config.toml
hidden_size = 384
num_attention_heads = 6
intermediate_size = 768
attn_scale = 0.125
init_std_down = 0.0506
final_lr_fraction = 0.05
max_seq_len = 384
Each number is 200 + 40 x the weight over the matrix's rms, rounded and kept within 0 to 999. Layers, rows and columns count from 0.

# down: layer 7 MLP down (transposed), 768x384, rms 0.0506, rows 624-655, columns 144-191
# up: layer 7 MLP up, 768x384, rms 0.0507, rows 625-656, columns 144-191
down624,198,215,213,146,186,180,107,230,218,188,261,140,235,116,211,154,179,201,241,266,212,209,206,156,134,105,168,242,193,251,220,194,198,213,147,203,212,231,209,215,125,186,162,191,139,99,187,174
up625,156,196,208,239,181,161,315,172,201,195,193,215,169,210,245,226,190,219,186,244,131,221,195,150,186,145,177,210,256,207,123,188,151,230,244,209,217,226,184,261,240,189,214,159,187,95,220,257
down625,186,253,187,189,221,248,137,199,300,252,273,177,175,219,256,224,172,166,206,219,173,275,189,128,186,236,206,181,150,238,235,187,170,172,187,180,217,182,212,159,173,214,150,157,157,156,240,160
up626,193,178,240,205,214,194,167,187,302,160,168,205,221,211,162,148,208,293,188,196,165,224,253,199,215,172,171,177,213,176,139,143,231,90,136,138,206,184,229,193,222,208,158,213,149,155,234,159
down626,185,138,257,224,200,191,186,219,184,178,205,236,285,187,177,176,184,114,232,130,207,227,145,189,185,127,176,150,214,170,205,264,166,181,210,168,157,212,126,253,174,180,224,176,201,242,304,188
up627,198,151,149,184,306,183,154,188,190,219,236,252,187,245,289,134,219,192,184,181,133,166,206,130,196,224,179,218,209,216,179,169,190,204,228,173,223,293,166,150,203,286,175,214,190,226,201,241
down627,205,257,151,187,201,196,224,198,154,198,263,124,270,196,256,249,191,182,226,176,197,163,229,100,219,181,251,281,227,237,275,166,143,219,181,152,190,204,202,180,219,197,161,146,255,215,216,241
up628,270,240,240,237,232,225,173,253,135,166,230,243,135,168,208,158,163,184,217,192,205,252,200,157,243,135,203,254,128,288,282,230,147,239,179,180,150,250,183,253,125,231,126,223,208,117,95,247
down628,232,161,217,160,171,136,189,121,225,163,187,176,257,241,110,253,205,158,136,212,252,175,255,205,147,200,190,163,190,214,173,192,193,220,147,268,161,135,215,163,177,241,229,191,170,203,238,203
up629,267,168,194,314,176,197,235,116,186,258,216,186,194,227,119,191,196,216,208,196,213,98,222,192,184,201,231,209,283,151,215,260,178,188,121,229,257,162,214,224,214,158,226,115,255,251,221,176
down629,141,183,212,222,216,235,133,147,126,272,240,255,225,250,263,155,178,244,230,240,215,229,188,229,222,205,258,148,156,170,255,200,222,196,230,145,245,232,200,230,207,174,253,93,224,192,168,176
up630,248,186,207,147,189,241,132,170,174,141,190,251,170,236,199,184,195,202,157,177,148,203,197,205,236,128,126,215,256,276,234,234,213,208,191,109,164,205,224,198,243,275,247,302,241,147,176,225
down630,208,199,213,235,199,195,167,214,194,208,278,180,181,257,162,123,142,172,233,175,188,231,234,260,155,183,219,172,165,216,201,154,173,264,245,130,190,115,249,149,150,224,245,224,224,180,202,207
up631,160,178,204,189,170,183,173,248,151,240,241,210,149,244,158,206,196,80,196,173,151,194,162,178,217,262,178,187,153,151,180,198,219,239,201,226,195,203,227,199,216,116,194,254,217,112,252,194
down631,183,176,234,184,205,226,136,142,123,190,182,118,235,202,263,224,136,154,217,189,212,193,199,203,186,160,171,187,154,201,216,204,175,183,185,185,191,180,208,181,178,237,169,213,148,206,160,208
up632,288,228,173,218,260,121,215,198,200,208,232,161,220,181,265,223,218,207,177,154,200,235,183,177,261,174,176,188,224,159,198,225,196,164,195,286,127,257,242,155,279,188,185,206,200,153,121,193
down632,151,192,255,230,201,212,172,161,226,141,183,215,203,184,196,172,181,182,199,214,198,144,275,148,189,211,223,263,221,142,234,224,232,115,146,211,222,241,231,198,216,217,258,188,184,153,223,191
up633,206,141,215,284,220,210,169,173,266,212,226,186,203,256,209,182,231,155,90,157,157,195,171,151,196,112,235,175,179,129,226,192,179,194,249,210,136,181,176,170,211,195,309,169,237,126,296,103
down633,181,304,164,211,94,190,208,200,221,240,162,175,190,217,154,164,123,209,232,199,122,203,184,212,161,252,196,188,199,208,210,178,180,116,200,206,140,186,187,199,196,219,250,149,232,277,268,215
up634,253,399,201,177,214,155,169,188,210,141,200,159,235,208,243,271,208,66,197,243,206,136,148,169,205,205,256,245,280,155,127,188,196,136,184,301,113,226,133,208,205,207,181,191,225,152,190,178
down634,326,278,243,167,183,157,217,180,286,222,198,163,154,156,265,254,138,162,202,142,244,204,125,93,240,185,277,185,235,94,187,204,239,68,133,240,229,171,184,196,149,179,158,327,227,195,220,162
up635,302,161,213,213,224,196,172,175,179,207,202,266,90,208,213,147,224,151,227,273,212,190,124,151,174,256,244,215,179,240,235,221,191,256,191,197,165,158,184,220,150,207,213,217,224,201,189,164
down635,156,252,197,172,267,230,197,184,163,154,237,269,202,136,200,212,248,205,174,127,152,207,198,214,214,160,200,232,204,219,167,125,264,267,240,244,228,228,217,170,102,186,185,194,190,184,139,242
up636,206,173,235,248,155,259,192,177,160,232,198,184,207,205,169,234,185,250,198,187,172,195,199,133,221,179,254,181,205,190,206,164,196,157,222,188,218,211,157,183,188,202,186,187,244,180,218,206
down636,171,227,218,222,169,194,156,206,251,259,188,196,206,217,235,177,200,196,230,119,213,215,222,282,166,190,113,202,217,220,175,188,209,114,243,207,230,166,158,203,227,203,188,205,204,211,299,185
up637,169,227,183,247,192,243,265,159,192,204,235,275,239,97,252,213,144,209,196,234,180,259,216,230,142,225,152,159,227,180,136,208,122,182,225,204,196,209,188,197,217,247,225,233,112,182,149,92
down637,125,217,114,209,169,141,212,275,203,281,230,214,166,254,217,187,168,249,174,161,184,136,166,246,232,226,221,287,160,198,132,188,183,239,185,184,151,151,173,165,191,176,155,180,155,193,157,182
up638,204,167,109,255,165,243,247,244,176,228,274,227,127,211,154,200,267,167,200,237,175,221,144,210,138,200,240,158,223,235,188,221,158,196,230,282,125,202,223,144,144,162,167,228,212,237,164,162
down638,206,115,194,226,197,233,153,124,227,224,178,266,190,242,160,174,250,229,191,170,125,209,100,228,173,145,257,220,224,215,193,177,180,240,93,231,208,203,205,119,217,208,238,153,251,212,209,207
up639,188,266,217,208,212,230,218,207,255,210,145,164,239,210,195,163,170,223,228,247,160,205,220,233,252,185,172,210,203,233,203,136,276,177,180,121,205,227,200,268,163,137,139,196,133,240,181,182
down639,274,200,182,226,172,129,190,170,206,259,215,169,169,203,254,223,171,193,176,135,167,220,249,223,224,230,206,164,161,231,205,234,192,263,206,161,206,223,145,138,195,232,253,229,217,177,159,231
up640,211,181,208,159,234,200,178,159,261,267,204,245,234,218,160,196,175,183,150,167,222,136,80,186,207,199,205,198,259,211,184,259,217,108,207,233,232,211,242,178,240,178,161,172,201,224,118,237
down640,195,245,180,176,209,228,147,239,158,172,268,135,167,215,201,177,281,239,150,229,209,136,212,259,233,250,172,148,157,215,234,212,206,148,143,230,187,235,221,226,173,153,182,245,272,166,242,177
up641,197,242,217,196,237,174,279,190,155,236,130,249,175,164,172,227,220,227,162,225,96,176,178,210,213,268,171,265,261,316,232,259,209,182,228,156,185,194,296,135,186,161,234,227,186,181,216,264
down641,175,182,157,153,256,165,226,181,265,317,158,219,158,215,255,193,148,243,211,126,158,221,198,239,195,207,214,160,171,138,236,229,214,254,164,123,245,166,172,205,209,219,215,264,173,163,140,156
up642,224,221,166,256,232,190,182,203,204,183,211,191,183,164,237,193,209,212,210,173,186,226,175,252,210,131,205,131,190,195,183,254,233,182,185,217,186,214,191,128,240,236,182,249,249,178,186,100
down642,151,200,192,220,190,233,153,173,252,224,273,192,177,204,211,197,231,208,255,174,208,211,206,175,142,191,242,133,143,282,171,162,235,218,128,200,218,238,169,206,152,181,201,166,205,202,194,217
up643,214,168,178,250,147,177,277,214,73,172,214,223,161,216,240,152,164,156,116,151,146,138,191,191,202,171,229,168,176,206,250,150,177,127,165,150,160,169,307,215,200,178,241,203,128,166,149,258
down643,189,139,144,152,166,183,222,211,177,174,261,166,182,235,155,179,251,231,124,190,177,220,282,168,157,195,184,140,244,213,175,213,285,123,243,226,159,189,180,166,198,171,201,176,122,224,221,178
up644,164,171,153,272,169,190,241,217,169,149,302,171,243,175,211,238,169,200,151,184,257,205,171,167,158,150,188,229,207,160,205,158,234,172,265,164,129,186,209,169,190,178,132,198,189,126,158,205
down644,200,215,207,219,167,184,204,208,208,174,144,193,291,157,148,164,163,129,229,163,185,196,226,229,161,214,123,207,183,106,196,208,261,141,218,170,127,167,200,281,161,189,186,184,273,206,198,234
up645,227,330,191,202,174,245,190,170,200,246,221,171,189,192,171,208,186,175,305,185,200,214,188,177,205,149,225,170,183,181,186,195,184,180,172,206,85,219,166,282,220,185,167,177,166,128,195,226
down645,202,132,181,212,233,212,157,133,279,205,253,156,244,175,193,224,163,235,235,170,150,278,142,212,249,195,245,223,212,200,129,241,203,211,225,198,302,231,187,207,187,209,184,152,146,250,285,230
up646,161,147,219,174,197,226,208,228,205,226,181,250,141,233,182,149,212,172,205,207,207,188,203,225,241,184,215,160,225,229,178,229,195,248,232,172,248,219,150,158,191,166,183,155,227,241,179,237
down646,205,214,229,184,220,222,210,214,173,152,213,155,172,196,196,207,178,254,145,230,217,210,265,140,188,295,197,188,125,251,209,187,206,240,187,230,137,244,133,232,262,269,200,271,204,125,178,178
up647,200,228,173,287,180,144,217,225,161,210,198,199,223,254,203,120,221,189,229,195,236,173,228,226,274,224,153,200,131,247,239,214,170,196,259,113,221,259,244,94,229,265,175,209,261,241,223,163
down647,235,150,182,207,196,176,161,212,152,172,224,170,179,200,263,280,167,219,190,180,217,186,174,197,207,212,233,183,194,162,173,231,216,192,206,270,179,170,293,203,180,203,211,169,220,124,189,167
up648,176,282,191,202,219,213,137,128,216,222,182,221,224,277,174,267,192,134,226,211,215,199,149,179,138,129,224,246,181,190,221,166,245,166,129,249,296,198,176,222,165,216,225,161,187,238,184,258
down648,211,129,241,210,230,201,194,234,246,233,137,240,172,191,168,225,209,180,143,280,170,215,215,233,249,213,175,164,223,197,286,179,129,123,231,229,138,207,239,192,252,143,172,204,232,226,168,171
up649,228,162,238,237,187,167,217,286,206,161,127,214,232,204,152,133,147,227,220,150,224,174,208,187,203,134,120,149,236,252,142,274,170,141,252,147,229,266,185,101,161,241,293,253,211,215,183,192
down649,213,136,183,218,258,205,200,199,259,186,189,134,213,186,200,181,241,197,185,171,257,160,170,192,223,169,240,181,189,157,170,173,155,232,167,194,226,164,105,237,172,228,203,157,136,162,175,217
up650,240,235,141,194,160,128,219,168,114,221,173,267,210,194,184,179,146,192,159,148,239,226,214,174,277,273,210,202,251,189,212,190,198,179,128,230,232,225,130,179,219,226,168,170,185,173,150,209
down650,242,226,199,190,181,254,156,235,229,245,218,209,169,223,137,205,225,274,192,232,213,140,134,180,177,190,200,163,137,221,146,156,165,136,195,224,195,193,285,165,212,193,122,258,108,223,181,257
up651,143,167,182,155,172,182,149,171,192,210,311,156,204,154,254,243,127,186,206,132,190,189,167,224,188,198,231,230,216,204,213,182,213,222,162,170,168,180,200,203,226,176,177,186,246,162,210,205
down651,230,191,217,246,152,216,133,212,216,206,180,264,256,240,255,170,204,166,203,221,186,169,207,210,219,110,181,266,170,222,143,198,233,210,227,220,178,273,230,204,290,264,214,247,252,216,192,170
up652,250,267,196,192,151,204,180,219,126,184,178,191,208,248,171,148,168,167,212,162,198,101,199,185,225,177,160,247,155,190,202,162,214,218,245,262,178,154,202,233,175,153,160,234,208,147,241,205
down652,221,146,266,176,193,205,160,146,254,217,215,186,225,212,242,249,220,212,130,207,177,176,242,310,144,257,217,207,225,204,169,190,239,228,177,212,186,304,188,169,270,255,227,254,198,162,164,201
up653,200,148,139,155,200,183,171,244,261,247,208,208,180,169,126,167,204,179,112,183,265,219,240,168,215,217,157,186,241,206,150,159,290,187,195,245,197,228,218,136,240,215,193,271,233,240,235,199
down653,212,188,186,187,224,184,214,198,212,180,202,241,195,266,197,135,150,118,178,188,215,236,200,161,208,133,187,221,147,167,165,89,188,143,152,192,192,259,169,125,291,226,142,159,208,174,239,194
up654,180,127,233,204,212,170,289,119,116,162,76,198,186,210,258,170,268,153,153,193,175,175,166,176,179,165,272,200,223,229,226,191,211,172,179,156,236,212,177,220,203,163,192,230,178,239,202,162
down654,242,180,163,62,195,279,181,281,184,231,336,174,211,165,267,140,202,104,153,194,159,242,253,233,199,142,128,168,262,241,242,239,163,243,235,171,204,248,175,200,167,217,186,231,182,125,218,206
up655,161,147,178,215,246,198,210,157,227,234,220,187,244,182,174,219,196,104,166,182,166,230,181,226,218,203,192,183,213,182,188,198,170,240,214,153,183,222,187,173,225,169,155,199,176,223,182,178
down655,238,154,246,189,225,213,217,282,122,211,221,283,195,197,174,232,209,222,245,228,217,243,216,164,153,181,215,182,172,237,218,176,183,131,152,178,190,206,193,203,189,189,214,259,212,267,195,186
up656,202,175,249,262,151,172,214,168,170,244,159,160,216,200,204,209,152,254,113,195,260,247,175,198,191,205,175,240,193,254,170,106,237,252,277,203,159,240,191,240,277,268,245,211,147,220,249,221